Weights of a small transformer language model.
Architecture: LayerNorm before each block, learned positions, biases, tied embeddings.
Each number is 200 + 30 x the weight over the matrix's rms, rounded and kept within 0 to 999. Layers, rows and columns count from 0.

# layer 2 attention query, 512x512, rms 0.0227, rows 0-54, columns 320-383
203,177,199,197,178,180,183,183,184,211,196,187,199,234,207,176,189,171,198,207,223,224,216,190,197,175,196,197,176,185,174,179,196,216,203,206,182,185,198,183,214,195,198,226,207,249,223,207,188,193,223,203,167,195,223,181,240,227,178,211,205,220,169,193
198,187,220,244,193,215,221,202,165,218,186,208,222,203,190,186,189,204,194,196,225,225,139,182,207,179,213,186,213,183,179,179,189,209,208,177,233,199,230,228,218,160,226,210,229,176,225,207,203,205,192,184,196,213,196,168,232,226,203,193,198,159,159,169
174,186,164,209,220,187,191,206,204,201,206,203,169,192,211,209,190,204,173,188,178,205,236,215,204,204,173,220,221,206,181,190,155,225,205,199,202,232,190,194,236,185,188,233,191,181,222,172,202,205,160,182,205,218,223,218,168,175,218,236,180,171,205,175
186,183,215,211,201,203,218,213,214,162,193,164,172,238,211,214,202,214,192,207,175,221,216,233,229,167,245,207,180,214,228,201,146,196,187,205,196,194,200,199,194,178,205,245,160,190,218,167,217,189,205,214,196,159,234,163,227,175,235,207,145,231,182,193
163,182,196,212,227,204,198,216,208,217,173,198,203,216,183,188,215,201,222,190,193,187,160,216,184,186,167,191,177,195,218,146,197,222,186,246,174,218,217,195,239,184,141,202,215,192,214,179,191,212,193,190,176,183,215,200,218,175,235,199,245,209,218,177
211,190,179,207,162,182,179,228,228,199,190,230,223,223,207,215,222,154,199,200,205,201,232,215,181,221,204,206,207,204,193,225,234,195,173,178,199,193,197,198,217,218,198,193,201,167,183,193,199,172,166,213,179,142,175,190,178,190,185,159,194,185,189,194
188,211,223,213,184,181,199,227,203,197,199,170,215,215,147,252,195,209,207,190,239,218,224,211,226,179,258,215,222,218,182,234,192,176,201,196,209,203,209,223,220,246,191,209,162,183,203,188,224,205,156,190,172,217,230,200,194,199,217,235,166,188,176,183
237,179,173,223,202,171,193,192,205,218,192,215,206,160,203,203,242,164,197,186,220,212,209,235,198,269,172,189,200,216,193,223,214,212,212,200,180,165,192,203,202,205,231,205,243,188,209,216,192,189,206,203,194,189,175,190,183,185,212,177,213,181,187,210
180,182,232,191,198,221,195,219,176,208,220,178,246,235,167,209,178,210,192,198,215,197,202,203,229,193,228,198,158,198,207,185,179,191,185,245,170,194,186,210,212,206,204,202,154,208,215,186,205,196,186,207,193,207,214,237,207,213,193,218,205,215,219,163
188,178,216,222,240,169,216,149,201,169,218,180,188,249,176,190,170,219,211,242,157,210,191,173,181,180,198,221,165,178,181,162,208,197,221,209,208,191,220,216,263,240,197,236,211,204,160,218,161,204,200,195,206,191,199,198,211,151,169,215,249,184,195,143
199,185,238,190,204,201,187,181,218,173,161,235,194,173,228,179,193,198,214,235,211,176,219,222,206,216,165,195,205,188,230,218,227,193,211,181,178,222,194,237,235,217,211,186,222,156,167,204,186,166,214,208,225,186,180,185,204,161,219,205,236,176,197,182
158,210,226,188,223,193,191,197,192,189,225,164,159,203,182,232,198,226,192,200,174,187,189,190,216,211,194,203,182,187,204,169,203,215,192,204,198,202,211,215,172,166,181,202,203,228,183,217,200,199,189,203,183,207,209,234,172,186,189,191,222,197,220,199
198,221,213,209,191,193,200,215,190,180,192,183,195,163,218,218,177,223,137,187,160,210,181,172,185,206,271,240,203,195,205,227,228,157,190,218,179,152,198,175,181,205,223,182,183,226,200,201,154,184,207,227,188,195,212,200,231,185,200,187,215,229,193,165
193,207,198,172,247,213,195,207,199,206,211,207,219,228,193,204,194,204,190,183,198,200,210,247,207,190,216,221,193,227,207,188,164,210,198,217,212,213,178,247,198,171,205,199,133,198,191,179,205,193,176,193,198,210,201,189,178,266,172,196,200,186,169,202
186,210,208,206,179,203,226,220,172,190,244,191,242,198,224,208,196,196,189,212,163,189,192,160,188,261,237,218,184,180,173,244,171,188,202,201,197,209,206,211,196,208,194,169,179,210,183,236,234,209,184,186,243,184,216,193,188,179,166,164,169,208,198,180
151,191,234,192,176,206,199,195,196,177,222,213,205,193,220,221,162,161,226,195,196,191,247,214,230,187,200,195,212,186,211,198,144,227,234,214,213,221,163,205,240,206,181,233,182,170,181,189,219,213,177,194,189,199,188,188,192,175,199,230,219,206,215,175
217,232,213,225,220,204,179,171,184,196,229,209,213,188,198,196,201,165,201,215,198,223,184,192,205,209,178,198,176,211,186,152,182,203,196,210,193,194,247,190,217,205,186,217,208,190,205,186,203,233,210,198,208,217,198,203,174,233,213,191,192,198,207,176
242,194,230,226,174,157,216,263,169,192,228,232,202,170,195,188,192,208,204,239,205,191,200,220,205,202,214,200,186,236,200,200,197,190,191,232,245,170,151,210,200,190,238,175,197,181,209,165,228,189,212,209,248,184,225,155,175,209,187,190,164,182,128,186
182,196,189,160,181,233,195,178,200,218,187,175,179,205,198,189,192,205,199,191,196,195,234,202,202,213,205,251,146,222,193,188,183,242,212,233,189,211,215,222,224,157,201,201,170,211,205,160,208,204,216,228,204,192,219,163,206,163,199,229,219,198,210,179
182,202,209,235,205,238,223,188,203,196,192,205,227,196,185,178,193,248,179,193,259,196,231,215,210,215,216,199,171,229,203,171,209,196,181,230,157,189,215,187,205,189,226,178,234,183,247,245,194,192,220,217,200,218,189,188,217,172,216,199,235,189,207,248
168,148,214,223,191,187,212,212,206,171,193,200,219,204,218,168,234,178,226,229,171,202,203,160,196,203,170,193,210,156,188,186,210,225,188,207,213,189,215,149,229,218,191,225,225,195,179,176,171,197,199,138,224,196,199,198,169,205,232,220,238,180,204,172
226,190,203,190,174,202,206,185,232,183,201,217,179,196,220,248,192,159,210,221,215,216,206,209,231,221,172,172,205,170,184,201,236,218,190,158,169,186,209,200,197,208,162,160,237,196,229,183,227,176,201,192,198,217,204,214,196,226,197,226,199,241,208,228
194,193,195,198,220,231,220,166,226,191,192,236,224,176,239,214,208,189,199,217,175,205,183,200,168,211,169,209,216,187,229,207,194,171,186,177,200,225,210,222,197,177,188,192,208,196,196,196,193,176,197,230,204,233,191,214,185,151,212,182,229,231,238,214
221,213,178,172,211,222,223,196,229,238,199,206,236,165,185,208,167,192,190,198,221,193,186,182,190,227,214,203,213,219,225,213,241,192,214,194,177,209,214,240,160,231,190,200,235,194,211,203,230,227,187,194,207,194,201,230,208,190,207,225,203,169,226,233
217,222,177,185,191,211,206,201,206,236,197,197,186,244,199,204,187,227,198,204,190,203,170,221,194,179,186,232,195,216,217,185,196,178,220,197,185,207,206,201,191,186,205,226,165,199,207,169,209,225,212,216,206,204,202,232,204,185,212,203,186,179,221,169
232,179,214,207,188,222,213,189,187,213,205,217,198,186,239,213,148,231,215,186,170,195,200,174,185,213,235,236,213,213,214,173,188,198,208,216,202,204,224,211,195,189,227,189,188,166,190,191,196,203,191,219,170,189,220,203,197,185,204,197,202,196,209,169
173,179,207,242,169,164,193,204,154,219,226,175,193,194,201,204,229,221,207,179,209,206,230,170,245,219,186,212,198,215,200,216,180,213,174,180,173,195,185,185,166,214,172,203,219,192,223,201,184,181,188,194,218,232,185,199,166,201,197,208,221,180,244,222
195,194,150,202,212,227,144,207,216,232,186,166,205,184,161,211,185,196,166,196,205,187,171,213,171,191,209,244,209,219,192,223,212,190,197,243,220,221,231,222,223,156,197,208,187,227,176,215,206,220,194,223,186,193,190,206,230,226,180,186,214,192,134,208
250,265,153,231,197,190,196,197,211,170,203,173,191,199,171,232,215,165,211,180,215,206,184,226,236,167,170,171,184,201,209,189,172,220,192,171,217,189,242,158,227,145,213,235,200,176,202,188,179,193,251,203,250,139,162,204,221,244,199,191,151,194,179,184
202,224,227,185,192,179,198,218,208,219,160,206,166,211,181,165,202,228,216,196,210,165,180,207,208,218,194,206,196,187,200,198,211,235,214,189,195,215,195,188,216,207,206,205,207,205,193,200,178,212,228,183,190,181,205,215,187,168,199,204,204,162,225,221
215,186,213,217,167,246,173,181,176,225,175,211,168,148,212,192,214,201,227,182,196,214,235,209,205,164,171,181,223,204,237,192,167,175,200,200,231,203,154,158,199,176,211,195,243,186,199,210,170,204,193,183,184,252,168,235,182,212,228,187,191,185,180,206
209,208,223,240,209,167,245,232,187,220,197,201,221,234,178,168,165,235,244,197,201,200,188,188,207,179,238,150,160,238,244,177,185,215,197,201,174,180,183,204,189,225,179,210,228,218,192,219,196,229,193,210,194,176,207,196,177,182,223,193,196,206,208,193
226,173,187,196,193,210,202,207,202,209,167,216,175,221,196,186,215,210,196,200,182,211,206,238,203,175,203,211,201,191,196,175,215,192,176,239,191,210,194,168,229,186,214,242,220,220,213,149,220,235,189,207,197,231,206,206,209,220,226,193,211,187,224,220
236,220,202,205,192,214,220,180,218,182,245,236,203,161,233,220,199,171,195,230,204,212,213,175,193,205,161,205,181,219,153,207,193,175,171,208,223,225,214,179,195,202,189,179,197,216,163,199,214,202,194,215,201,220,202,233,174,231,177,160,146,192,195,174
169,176,188,198,203,165,202,221,207,197,209,187,218,215,182,187,200,206,231,222,195,181,184,186,207,183,198,197,193,185,230,208,229,204,217,210,198,192,191,188,182,254,172,179,214,209,191,224,185,206,186,170,225,192,205,235,191,151,198,190,201,201,225,196
234,225,222,216,231,187,227,204,215,180,212,204,219,201,229,177,210,194,215,190,193,240,210,195,190,194,221,173,222,208,179,187,179,175,199,218,207,193,223,238,192,240,216,220,187,175,215,186,185,203,168,187,214,219,199,179,189,214,216,205,219,173,195,203
217,162,237,180,192,173,199,245,182,230,215,206,207,180,203,206,175,182,239,196,205,205,187,220,222,193,174,168,172,179,220,173,229,190,231,186,215,179,185,220,163,213,215,223,208,187,190,191,203,228,203,170,217,201,202,189,200,200,238,220,193,160,210,202
179,177,163,181,211,234,181,222,179,178,184,191,214,205,206,200,213,175,185,133,189,200,248,181,193,236,213,213,234,201,164,230,223,214,161,185,199,206,207,219,193,177,193,167,250,201,197,190,213,192,173,211,209,203,163,173,190,205,189,193,220,205,195,204
231,237,197,219,221,209,214,200,176,199,176,204,195,188,181,205,216,205,219,217,241,186,225,189,193,210,202,210,181,212,215,208,218,191,184,199,150,164,206,206,182,204,203,172,225,168,208,211,171,199,214,205,250,201,181,218,214,220,227,219,224,184,165,191
162,222,262,228,167,190,198,198,177,213,156,214,226,157,228,211,209,185,213,215,208,169,194,186,185,210,189,186,193,180,193,177,209,178,198,244,243,195,220,170,239,214,199,186,221,193,177,212,201,226,189,190,191,174,197,159,182,172,211,188,199,167,234,191
217,181,222,220,205,210,192,187,176,220,208,226,195,190,223,227,202,176,206,190,202,190,197,212,195,182,211,196,198,191,182,174,158,233,181,240,199,212,210,211,222,217,208,195,215,185,215,196,197,230,210,186,194,168,221,180,205,210,193,166,209,194,197,183
211,190,194,225,176,238,195,212,170,228,199,174,150,153,187,190,171,190,172,175,199,214,151,213,200,166,162,209,194,166,207,179,194,192,182,220,239,214,178,174,240,190,188,169,204,173,189,211,202,228,232,175,201,218,213,237,239,258,216,201,151,180,181,210
195,224,180,212,198,205,241,195,203,202,209,188,213,216,183,224,214,218,218,225,217,205,203,209,189,167,166,200,210,204,185,203,197,198,218,219,216,231,206,193,198,217,173,201,180,205,183,214,209,179,205,171,219,172,202,181,201,224,185,187,183,203,208,200
187,182,209,226,199,186,216,206,197,210,209,195,257,208,207,181,207,198,199,199,227,184,174,199,202,220,184,158,205,193,211,207,173,178,194,169,187,213,169,234,150,185,163,191,203,199,192,235,193,153,187,195,234,214,189,196,218,187,170,224,245,232,198,184
180,230,219,182,195,250,213,175,168,174,195,191,211,180,211,208,183,223,216,193,226,171,196,186,200,227,225,226,187,185,202,204,203,212,166,238,181,213,210,236,218,148,201,162,181,222,213,198,216,204,216,179,166,213,187,218,179,197,170,213,211,252,219,188
234,189,184,179,178,200,198,187,240,185,175,212,228,221,217,197,181,152,220,210,264,207,237,212,167,212,188,197,212,208,161,195,212,240,197,180,214,229,165,212,204,250,225,171,213,181,172,229,201,169,193,168,159,181,216,227,183,212,150,194,198,168,196,212
207,188,191,200,157,237,247,169,184,199,205,196,193,180,199,240,168,211,184,181,209,214,188,215,246,159,192,231,193,213,197,219,223,206,209,215,189,199,207,199,194,246,213,214,212,246,197,155,193,196,196,222,213,246,206,207,207,198,196,223,205,190,211,216
215,219,196,213,156,221,221,200,180,186,204,206,181,186,206,207,203,255,189,194,171,229,198,150,198,181,208,243,167,223,173,199,209,227,199,194,209,189,161,178,236,210,196,162,187,196,197,203,184,227,211,238,217,184,214,158,204,221,180,158,183,192,191,190
192,179,187,206,215,170,209,233,203,215,192,219,193,230,201,187,206,223,228,216,191,159,215,212,203,193,215,202,187,197,199,222,193,197,197,181,200,177,202,247,184,208,163,200,183,193,233,186,222,192,177,222,202,208,208,186,182,146,205,231,204,212,213,216
227,197,212,165,205,211,165,201,222,241,210,208,208,185,209,196,168,209,173,163,176,180,164,198,177,224,176,288,206,222,209,175,181,225,158,193,189,235,187,208,238,180,223,224,178,200,203,209,195,223,233,196,233,184,215,229,183,216,193,183,231,173,166,200
202,224,211,223,217,186,203,189,205,176,205,210,206,188,224,223,220,193,172,218,179,219,210,196,181,213,161,201,185,186,168,180,181,204,205,169,215,192,200,205,229,186,195,227,198,176,229,189,199,216,195,216,244,177,202,185,209,194,216,214,182,209,186,182
189,218,240,198,199,226,216,210,195,198,202,186,221,194,189,159,237,215,228,189,208,198,203,209,226,215,183,153,190,196,190,177,207,182,166,200,157,218,223,184,185,193,161,199,219,217,218,220,171,241,209,186,197,237,156,201,177,260,234,209,208,213,227,182
239,191,188,190,215,158,207,192,223,201,213,224,169,222,247,207,231,190,219,211,204,249,229,236,198,212,161,192,205,186,176,176,199,215,178,192,201,198,197,202,194,212,239,207,193,183,206,176,193,192,208,201,207,150,186,180,194,229,208,198,181,187,185,225
206,196,202,173,152,202,207,217,193,201,208,195,155,217,188,216,185,200,187,219,202,194,209,202,207,183,186,184,186,163,164,210,215,206,201,196,188,203,209,170,209,195,208,202,196,178,173,167,186,189,197,185,206,172,200,216,215,225,197,221,213,188,217,213
186,196,250,229,197,202,222,231,171,208,197,171,214,215,182,229,196,206,192,187,174,219,200,192,205,177,218,198,233,200,234,200,185,196,198,235,191,185,162,209,187,201,213,190,195,133,210,189,220,217,221,185,207,149,181,194,173,201,220,201,204,167,197,199
# layer 2 attention key, 512x512, rms 0.0227, rows 0-53, columns 320-383
213,187,202,182,179,219,159,188,190,170,182,198,217,183,206,177,234,171,169,193,222,208,212,215,219,221,173,182,189,175,202,202,225,235,207,219,179,201,188,187,181,224,216,219,171,231,191,210,191,207,223,215,196,182,205,201,222,208,202,193,219,227,185,207
210,224,244,187,182,214,190,189,201,208,176,258,191,186,214,194,205,222,207,168,235,194,197,220,248,205,177,161,223,150,191,192,183,180,196,170,176,188,229,174,230,212,191,216,204,210,239,217,211,170,202,141,229,222,210,195,193,217,204,150,213,162,201,202
193,196,216,226,214,205,177,190,209,195,190,188,168,215,175,195,172,221,200,189,204,209,229,206,216,246,221,219,217,231,193,220,239,209,198,192,182,209,158,223,169,159,173,178,216,198,199,213,204,224,166,186,150,218,218,211,206,209,205,211,211,209,194,236
224,218,227,199,199,198,232,220,211,173,187,172,196,233,217,230,200,153,204,227,238,198,201,183,180,236,201,221,202,233,233,198,200,146,192,218,227,243,185,206,200,201,205,225,214,185,176,203,211,214,193,175,196,193,233,199,257,240,160,168,243,241,181,180
201,182,212,203,220,190,216,192,136,208,212,216,180,243,134,160,217,225,170,232,194,183,180,206,230,208,167,194,219,150,214,176,217,209,252,215,192,198,203,212,206,194,163,179,200,189,201,198,191,157,168,205,193,185,183,224,230,194,236,189,204,213,205,209
203,205,144,224,178,206,201,178,187,200,196,210,187,187,212,173,212,234,177,155,206,191,203,156,243,201,176,184,168,170,192,200,189,207,194,200,185,167,188,168,200,228,187,185,162,209,163,176,196,205,202,213,231,197,187,210,209,204,209,176,194,186,213,222
209,226,219,189,202,192,196,202,205,147,216,207,206,196,219,214,187,197,206,182,187,182,226,212,191,197,204,222,172,234,224,177,197,183,180,253,228,197,191,191,205,212,174,211,239,208,174,198,246,248,173,200,188,186,226,202,204,204,208,207,205,216,174,196
203,173,201,195,204,179,214,201,203,196,192,223,204,183,235,139,211,203,208,147,185,234,182,179,237,206,183,196,205,221,211,189,226,211,193,208,175,171,228,179,210,182,223,219,179,203,214,209,204,196,182,191,198,193,180,198,221,235,211,199,170,170,207,178
245,175,203,188,181,161,194,197,220,185,274,204,207,220,187,142,189,214,183,215,204,212,202,208,203,203,150,256,219,199,236,174,227,182,200,192,170,169,192,175,238,185,206,171,184,158,201,237,220,185,193,191,214,174,179,210,179,178,202,202,135,196,154,221
217,186,179,168,200,181,196,198,226,221,212,232,218,162,187,170,177,216,172,222,159,205,161,224,192,173,187,231,165,162,210,205,225,221,256,210,178,207,212,192,224,189,170,205,163,195,203,219,193,201,151,192,177,236,167,145,170,185,266,199,202,217,231,201
209,193,199,184,228,210,210,188,190,224,189,203,226,198,228,195,209,174,197,193,225,177,140,154,190,149,200,188,232,187,173,209,189,171,197,240,216,204,203,213,200,168,194,219,199,227,182,193,226,211,220,220,214,234,201,225,210,197,221,173,225,230,211,206
197,208,198,158,224,208,214,144,201,194,212,191,194,186,175,169,208,257,176,248,190,220,166,201,191,224,199,201,168,184,187,223,226,215,229,214,186,178,229,203,199,220,241,221,207,187,221,192,177,210,185,192,209,181,203,185,170,157,206,197,197,179,231,207
221,186,180,210,205,191,159,183,212,222,209,188,174,153,201,179,221,217,174,194,175,201,251,168,222,179,180,203,215,196,228,239,215,158,208,188,188,183,143,204,204,197,239,191,232,197,167,213,185,165,233,237,210,195,255,185,192,176,214,202,152,193,169,216
187,207,196,181,195,205,208,191,243,187,229,187,186,213,216,203,190,207,202,241,168,197,197,234,184,186,222,207,170,215,200,189,195,209,220,206,218,208,187,241,200,226,205,167,199,195,184,203,234,225,193,193,188,187,202,198,169,161,175,215,198,210,203,207
236,183,185,210,163,201,224,221,174,166,217,192,225,216,210,173,185,227,217,225,208,200,237,180,191,182,173,217,223,205,217,184,173,184,215,184,195,171,216,193,194,167,222,190,218,187,230,218,208,173,236,187,196,127,252,185,186,223,166,183,176,174,224,189
206,230,201,188,213,195,180,172,196,180,180,172,202,255,205,200,193,196,205,186,183,206,202,218,247,223,202,187,196,198,186,198,192,200,214,205,202,224,182,187,165,210,183,232,178,187,219,185,232,233,191,216,198,190,220,231,183,230,216,191,218,231,198,198
199,216,191,197,191,199,232,181,219,165,181,183,207,195,238,184,176,155,203,235,207,201,210,178,180,205,210,207,190,206,196,150,180,201,208,217,218,191,252,205,182,231,189,213,213,210,208,192,201,254,223,171,204,219,209,240,202,195,206,242,233,202,213,179
212,225,245,225,213,194,226,233,163,220,150,214,182,196,247,221,220,219,192,210,174,198,194,230,264,205,204,211,179,241,274,223,183,163,170,178,189,222,223,189,239,190,216,227,192,217,215,190,210,153,207,236,186,218,205,160,230,199,187,166,184,217,212,152
234,225,199,213,182,212,176,190,187,194,204,210,166,222,151,202,194,182,207,234,254,186,223,229,207,181,188,232,227,180,186,156,204,174,227,191,238,261,208,202,201,184,199,170,216,170,198,212,232,234,177,195,201,198,212,209,215,202,164,228,225,190,157,211
195,154,223,219,215,184,200,213,220,143,221,239,222,227,213,207,187,177,195,206,192,184,204,220,181,213,195,213,192,212,177,181,212,251,189,172,172,217,214,169,221,200,203,196,158,184,195,240,153,185,163,203,187,191,127,192,233,179,230,201,183,192,175,211
155,215,215,200,152,200,183,197,223,236,161,196,204,169,186,197,209,252,229,230,184,199,197,183,203,189,203,174,210,180,209,220,190,172,208,203,194,208,162,175,180,191,208,176,190,192,167,208,164,164,194,180,227,233,165,208,234,247,244,193,221,189,201,216
189,218,178,182,195,264,202,163,211,217,157,190,206,189,216,207,229,155,172,244,192,191,191,159,178,182,201,196,204,189,158,205,194,190,188,249,213,169,199,212,216,217,181,198,226,235,184,137,188,194,239,226,210,235,215,213,201,225,229,199,213,241,223,240
222,224,172,198,231,179,196,198,199,198,198,160,175,204,181,210,191,233,182,198,214,213,206,173,188,192,201,219,241,179,176,189,193,178,203,168,168,193,210,215,198,163,164,204,229,224,214,212,213,161,201,197,181,216,178,204,164,200,201,210,210,198,227,177
182,194,153,202,197,198,208,234,172,186,204,247,177,163,121,208,174,209,155,132,182,211,215,166,199,211,188,220,209,182,170,168,208,202,185,176,224,196,205,195,164,207,193,152,233,196,193,184,210,204,192,191,274,204,204,187,239,208,219,224,179,166,182,231
214,225,188,216,199,174,172,238,208,201,179,211,174,178,155,211,150,238,175,199,195,207,241,232,187,207,173,199,192,189,202,190,219,191,213,177,227,236,211,239,192,214,205,172,211,178,178,198,195,192,207,198,211,212,160,176,229,209,138,209,177,182,188,159
181,195,165,229,182,181,166,179,191,194,194,203,167,188,193,214,196,186,185,177,170,250,194,212,179,214,192,216,217,215,186,201,208,200,216,181,197,201,169,184,211,182,205,160,180,209,149,222,181,184,184,239,196,187,179,218,202,165,224,154,171,209,185,220
203,208,197,180,161,186,187,175,180,169,191,195,239,200,188,168,194,242,176,194,230,235,229,206,188,229,217,218,199,237,215,222,230,180,207,205,164,194,199,170,229,186,239,209,200,195,206,206,181,189,202,221,159,213,178,164,171,236,187,216,194,162,226,227
195,162,172,179,198,198,182,175,196,176,228,205,174,184,157,175,175,200,201,231,213,191,211,192,167,174,191,196,221,203,185,201,244,209,177,217,224,203,206,185,198,192,158,204,196,188,187,214,214,171,194,169,194,199,162,244,204,162,155,203,220,201,191,201
219,237,186,213,226,166,201,197,189,209,149,213,210,196,225,223,173,133,211,136,201,176,210,164,239,193,215,205,200,191,219,194,153,165,184,197,263,218,217,168,207,212,198,239,206,190,198,182,213,202,208,200,207,235,196,217,218,234,189,202,184,194,231,156
213,169,182,175,181,218,196,201,190,235,228,237,237,186,197,213,203,184,180,191,203,165,162,214,209,198,204,211,189,170,199,212,182,240,181,230,201,216,170,201,217,207,223,186,190,191,174,194,193,171,206,223,196,206,194,192,221,210,178,187,162,199,202,238
203,201,222,242,176,214,185,180,237,215,199,170,155,192,237,210,202,242,220,162,206,221,212,224,228,196,220,178,203,231,202,191,211,218,192,177,170,184,174,186,173,199,216,204,190,180,221,231,205,181,174,188,194,229,188,227,193,182,187,237,177,195,209,172
207,195,229,212,170,204,209,222,228,233,240,223,217,211,190,202,204,217,204,213,194,183,185,225,197,187,211,200,183,196,244,179,182,209,178,184,164,193,209,202,218,229,213,178,178,195,229,224,174,165,183,199,204,187,164,188,206,170,196,165,168,181,194,212
200,193,194,214,182,223,173,220,220,229,196,179,165,192,187,194,175,210,209,210,207,208,224,200,205,206,205,206,198,182,205,232,259,236,207,213,159,210,194,226,199,199,215,213,166,183,190,191,190,223,195,196,174,241,182,185,185,193,204,216,213,204,157,212
217,238,177,204,196,168,226,214,152,195,182,211,210,177,243,239,192,182,171,207,229,187,218,166,207,211,151,200,190,230,213,203,171,187,200,146,191,194,262,181,179,200,229,231,197,200,206,149,213,171,224,230,194,197,201,181,171,252,229,181,186,171,188,147
194,201,194,186,194,177,224,201,204,225,218,171,214,199,180,181,181,234,199,214,181,182,194,209,213,182,226,208,174,173,210,190,192,196,219,229,196,185,192,219,184,165,209,167,197,212,192,225,198,204,222,213,230,212,219,182,204,198,227,187,192,195,230,197
190,245,218,194,191,199,202,211,252,198,150,194,181,199,230,215,187,211,219,188,183,199,241,220,164,200,183,169,191,225,218,209,180,160,197,195,188,217,202,230,211,230,207,190,208,170,255,211,183,225,184,168,194,222,204,172,199,182,219,240,209,203,155,190
208,183,204,168,192,183,226,205,199,196,234,244,190,213,157,201,204,205,165,165,206,237,153,212,215,178,175,203,185,180,185,189,189,185,193,205,196,189,233,205,219,186,197,183,170,220,237,164,182,195,185,195,258,217,150,178,220,169,216,188,182,197,198,220
207,230,220,207,203,252,173,169,198,166,189,200,182,221,193,185,217,228,238,215,206,179,209,205,202,204,186,189,191,224,183,193,193,225,197,181,207,204,228,203,190,230,169,178,223,173,210,213,214,223,182,179,218,193,174,200,181,156,233,212,223,180,134,206
200,198,217,212,199,214,184,201,221,170,177,221,196,164,232,209,201,166,211,192,159,190,209,223,175,156,218,207,196,228,231,232,172,210,185,173,206,211,199,246,200,193,205,182,226,234,210,203,177,207,220,209,219,211,196,197,239,178,205,205,163,202,192,202
189,206,181,233,199,192,162,160,220,202,204,205,227,172,228,182,192,201,180,175,216,219,188,184,216,212,159,204,225,157,182,178,186,198,178,226,182,199,220,175,198,190,225,253,184,225,178,210,186,207,167,191,192,194,208,213,176,206,186,193,208,167,231,170
196,228,201,186,196,186,229,185,131,229,184,194,217,269,203,221,178,203,203,241,239,212,203,204,216,211,209,206,229,183,203,181,174,186,219,218,195,186,251,198,223,196,186,222,174,194,204,197,168,210,227,210,151,200,191,195,217,208,198,190,186,211,208,200
204,198,223,214,206,188,211,173,195,236,178,161,219,205,230,233,203,177,218,199,165,197,154,229,231,163,220,184,175,214,236,186,181,217,208,178,226,191,168,209,197,175,207,236,202,157,200,160,231,178,182,203,175,223,224,225,187,192,193,230,194,203,231,156
198,171,149,172,222,206,220,191,197,199,207,207,215,222,174,167,218,159,198,215,192,203,223,198,173,215,180,240,235,187,171,184,217,195,215,198,219,239,198,222,192,166,200,193,169,214,176,187,216,176,204,234,180,214,188,216,186,229,197,196,207,212,197,168
185,214,209,193,175,166,221,228,202,197,180,175,234,204,202,162,170,231,178,234,194,176,160,191,154,185,159,192,203,188,214,180,189,171,191,214,188,195,216,205,179,233,214,204,231,203,196,229,186,161,235,175,187,202,181,156,188,243,192,209,205,215,250,174
218,211,161,202,200,214,183,153,213,184,223,187,200,189,206,221,217,186,182,220,201,175,206,224,201,176,175,205,224,172,196,188,191,194,212,201,224,214,176,179,217,170,177,153,270,178,164,204,217,202,220,211,206,184,221,220,190,187,168,206,188,201,209,183
221,234,172,165,153,228,230,157,169,184,156,206,180,229,241,241,190,194,188,203,207,189,189,197,224,191,241,176,185,224,205,205,164,207,226,182,193,165,198,199,161,183,234,199,149,215,190,183,200,221,232,213,225,173,193,226,205,242,273,149,203,202,196,247
233,234,198,184,191,207,169,194,223,210,206,204,208,187,201,190,184,209,194,205,192,209,210,248,183,181,207,223,204,224,188,210,202,191,213,172,196,203,190,212,241,198,208,186,185,210,188,188,201,178,198,227,185,215,200,180,171,208,192,228,137,177,161,188
208,196,228,213,203,202,223,205,235,223,194,205,195,191,215,209,212,189,221,213,200,196,213,203,184,192,218,206,167,231,183,204,144,198,213,146,187,175,169,165,180,202,184,176,161,209,210,211,178,175,215,198,232,188,198,212,194,197,248,204,181,189,152,194
186,202,191,204,187,212,179,216,198,183,210,196,194,163,205,201,197,229,172,208,204,184,217,224,193,205,175,205,164,201,197,194,216,165,171,227,188,213,219,221,207,193,200,186,238,190,198,229,219,192,182,205,202,194,181,168,205,204,201,162,202,225,201,223
223,210,188,205,203,199,213,221,170,256,220,203,191,204,207,217,173,202,188,195,201,190,175,193,165,191,244,222,185,206,195,210,179,202,224,215,231,199,178,166,191,164,190,193,207,187,172,226,191,198,202,220,194,201,203,225,217,213,180,213,198,170,234,212
215,233,214,193,221,197,199,218,182,199,147,201,228,169,242,210,200,194,175,192,202,181,231,160,196,229,191,203,205,167,175,212,189,171,201,221,219,208,215,195,166,223,201,236,207,242,210,174,202,216,182,194,204,213,207,197,197,239,223,229,209,224,220,215
179,205,221,218,219,190,173,187,199,165,218,191,196,202,201,179,201,276,191,219,184,213,205,195,209,203,172,199,234,175,207,187,201,187,201,214,204,184,200,186,210,209,206,222,220,208,186,221,189,196,183,209,196,191,183,210,203,183,210,241,164,193,202,192
207,182,190,187,219,196,195,231,177,187,191,207,187,209,175,216,188,155,204,147,223,231,232,151,237,208,240,200,205,189,176,235,217,217,198,233,190,225,181,266,199,209,225,243,184,227,212,140,213,216,196,207,217,185,197,217,208,196,222,183,199,242,198,200
191,162,213,175,177,234,173,184,222,216,191,219,177,207,186,199,186,208,197,210,198,216,181,230,213,193,176,206,201,190,195,254,201,223,186,165,196,228,179,220,232,198,203,222,195,183,198,194,175,194,213,209,167,201,195,201,209,169,218,188,184,220,183,213